{"head_dim": 64, "vocab_size": 6659, "tie_word_embeddings": false, "parallel_block": false, "init_std_qkv": 0.029, "init_std_o": 0.00593, "max_grad_norm": 2.0, "schedule": "cos"}
Each number is 500 + 25 x the weight over the matrix's rms, rounded and kept within 0 to 999. Layers, rows and columns count from 0. Numbers have three digits each.

# down: layer 2 MLP down (transposed), 320x256, rms 0.0703, rows 155-161, columns 128-255
# gate: layer 2 MLP gate, 320x256, rms 0.126, rows 156-162, columns 128-255
# up: layer 2 MLP up, 320x256, rms 0.123, rows 156-162, columns 128-255
down155:491518494485509469524496483486525502493539507504480469507505528457525488519480487505493488516497465500476488482502496475519486479521507524479483503540507503464526533540412525493531505509503511476519447519525492565501479527473491481465466524480554472526514481504522461497508470542524456479525481488523543533494486521475467465520491493491476484492499493503476536518481530473518520474500
gate156:455537490463483459507438483473491499492483490535492539542505574521518528505489486487475464476538498476457506499501464470488480513535496509494442534506462517489471487506506472470505515499436532463543455484527547484514513469497482501510555506497475487510513470516496489490533451505507512482504490464528542467524516487489484526508482467549470532524525492456471507477493494522539484504505
up156:514506532480494477512513445531504444496518516439511477537500484478460465494506481475496491503493454496459497452504498513546493495524493482503500541465498549501513472481518529477503533524495508485488527524516493545515493469452471540518492454496488503506490512511513471482526491499431484482513530519538514494511495511540506491511494497450475532506513427502525515485501536482509480491487
down156:489496454446495490480509441491521435474463473524489540503517486515492510513471500507512477492504479495506519493503502452553470483519459520509467523493462510507516507526481530494475492496505538456515517481515521520466515485493481472481514494446473471482522484543513486493481508480458490461501465519521493458495501497497472529527480472469482495499502467499487501487463531490479496463460
gate157:520495491519440511539524442469460514484513469508505515479536458486474444500513494473485509514519516489506500525524504507459468498491506497498531513455464482496519500509532504510515494505520534498510522459578479533501486531506501512536482465544530532513505510520525491490509490511492486472516496508500534509499465491490481490453480474487469529533521530458522484498503463520518504462534
up157:483498527500481464540544540528463516469519512544544482546482472538496538514531500521471496493546497530477483453476464508489531516524500459513479555515470454495490515531527528523530518522484503522518468475516522454456481526529484530519472512499542496481488525511520489512504482510475502483466477488499531505475499482488477483499499508503528486510509502480525566523521514501538503507484
down157:479530468496462465499496543515509538499501503461505478532498489526499497524501468501497506538480497471501508544477512521451532484512500502457491458453521470481490503470452498511481498518520495474510523513522502512475483501482497509504513488479495518502524531472502505543508493503501512508507513490491499491513493519461511493495479471486483492543503542514471484445515544488490505504493
gate158:520441482460580498516472504504533473529502519509462500491506501453494518508510519523489472496478483554484499473549490540480532509490508496452480476455552533466505484507485506461481483503488493490480525529498476522545472513498480531548496491476520500486496515522508483529517525558505499490533500496500481488471476518538459507477513492503489507505495498465496482561494437504518471497495
up158:538491502491536519453467479482505529475510547518462466501500521471469499533477536528524511478514487504505472507460559457525491475502502535457521495509505512510487473514489538471471531524493540478456502515483526499486501497506525524534477479502530530479487459513492510502546466516523491485519478498501481494503508546518479494506477494525508521469501495481526510526476494463457512519516
down158:498554508548475448490537476507483500479526517507483503520514531445536441493487500517436508512496506500489520502473547455512522510480561516538516496539480495522514487532521485492497501515517507472519467555486534434462510482478532493528539497469517507522501471489532499450504538478502502517546506541459465499527510511448509527515501473526481505493501551502524495486515536465516526517496
gate159:508448534492549472517482474509503464510517486465523531500475480497535499466498527514506498511530502512496543484505546502482484584485544492450473510495507529560505521490491525475514569467493505541565497539456527525517492515495490519492562521491509511479472485499504505449533463490495522462477542489481488499460475477486526499495505516496507502521448480496516531510452490499507536555529
up159:457560495494501504470494517484498535469504530466466495513513498488486514513479435483473531514516527519478474544519488506543477494559476511587516494506484491467467522491484490538509514515517538519504501448510465454523532485517530436503488550488566549478492493478462555524475502490543499512458519549505507516553537538513517499513479514480524502467500493512529504517478487483494488501493
down159:520516516542494507500514494483498499537460485558520495530521491508543486451501508492497511511460516499512507518505436501479506528465481488488476482543529490497534502475527465497500504449478499502504456508542507481488503535469479504519525450465485507509469509557493496536501516543464488505544452457497507476523547538516525504498515528508466481536469519491509463516553544502472513457478
gate160:538510478528486527509462508509486454499523467479484497507491530483557477512454499539481500492495501522517470495521517502494503514488513505517480466500490467480475470496464444479511530509510440433499501515469486481498462487496526513473509488512475516503496488524509484537526475518525485523514500496472498508504488502463457532450499537532531461491502483503495495522485511490467495499471
up160:516480490519493502480476570482479529501470493512481447484531509504476483504504493520477449477433470500462510469434514509504556521465474471461464489461524516513478495558518502441500544467493467537511494501486509513503501509523472471501481463511507462525484535489494589497501486560472476516532463529488496497488480484487492515543541498468479492508514494493494518518514457457524510466487
down160:516499499493504468515470510494503516505498508487491520523517529508479527474530491486536482455505509502426506496463513500504527496488466476445506534551587522527478482536529514540563523449486519518485486472478529522492534471492475503450495496482464477496483554503543484452503546515514501511489446510482536505482547546506521502536520484511495510531512553471519523499467466435523523481526
gate161:504548510498527548552524507526518496517472474474507467505523498531513507476491479497462497498509494516471495458552501504459487496534516514527469489518492482513494532506484427487500504513512553487489442491491500495519515489523474493495510498500493527484482522463523505491518508517494482529498536448521492486481507475505451509547512518517498496524515535505513510477528470490486533486501
up161:451465461536504495476496520462508503513510501460506547486501517466478512489496503537476426512513485479447541476555495502476494503469521482512493531521515510505511484470487534477512486497490490506534524507474510478516475527504507511481503498478510461551488480489498514485538490496491471529483453477527475488490470543458494454504477469468462451463518470491484539499518470489492422478457
down161:539478505488489527502522535454501502507496531478483506508524503546453507424485503494515496471540513522494495524543528518508485520527487490532484524512521493477525498457515478463535520463505549492508499498485513509490462490525535537483507519489504535483509488483490474490527502498488491506497542484539461486496502517497515495450459549482452442507487514478508527508523477513479510479498
gate162:484554512470518500508479543506512544490563531500507511538511470497524525528550517580526502442509520522528492531510520527473524484514484532484516531514523498512520475503496502497541517484585474502542489553506474485455480521479509498493497461518510506500550495483464501513531503514494544518495538450523505546518507502477499537461529526538526447480501515516503450515502510534536508472470
up162:513498465462548524504487525514532531494462525539483462574505504497541473527500489551515489524518506451507532535475554516511499481487510473500487482506506479486483526477469542557477443481505531466535496508511459482518548504525450499516467468482556481486520490468521547491527516428532521542493438446522501488495500500514572450493499570500446486486502474503489511502541504487535511494497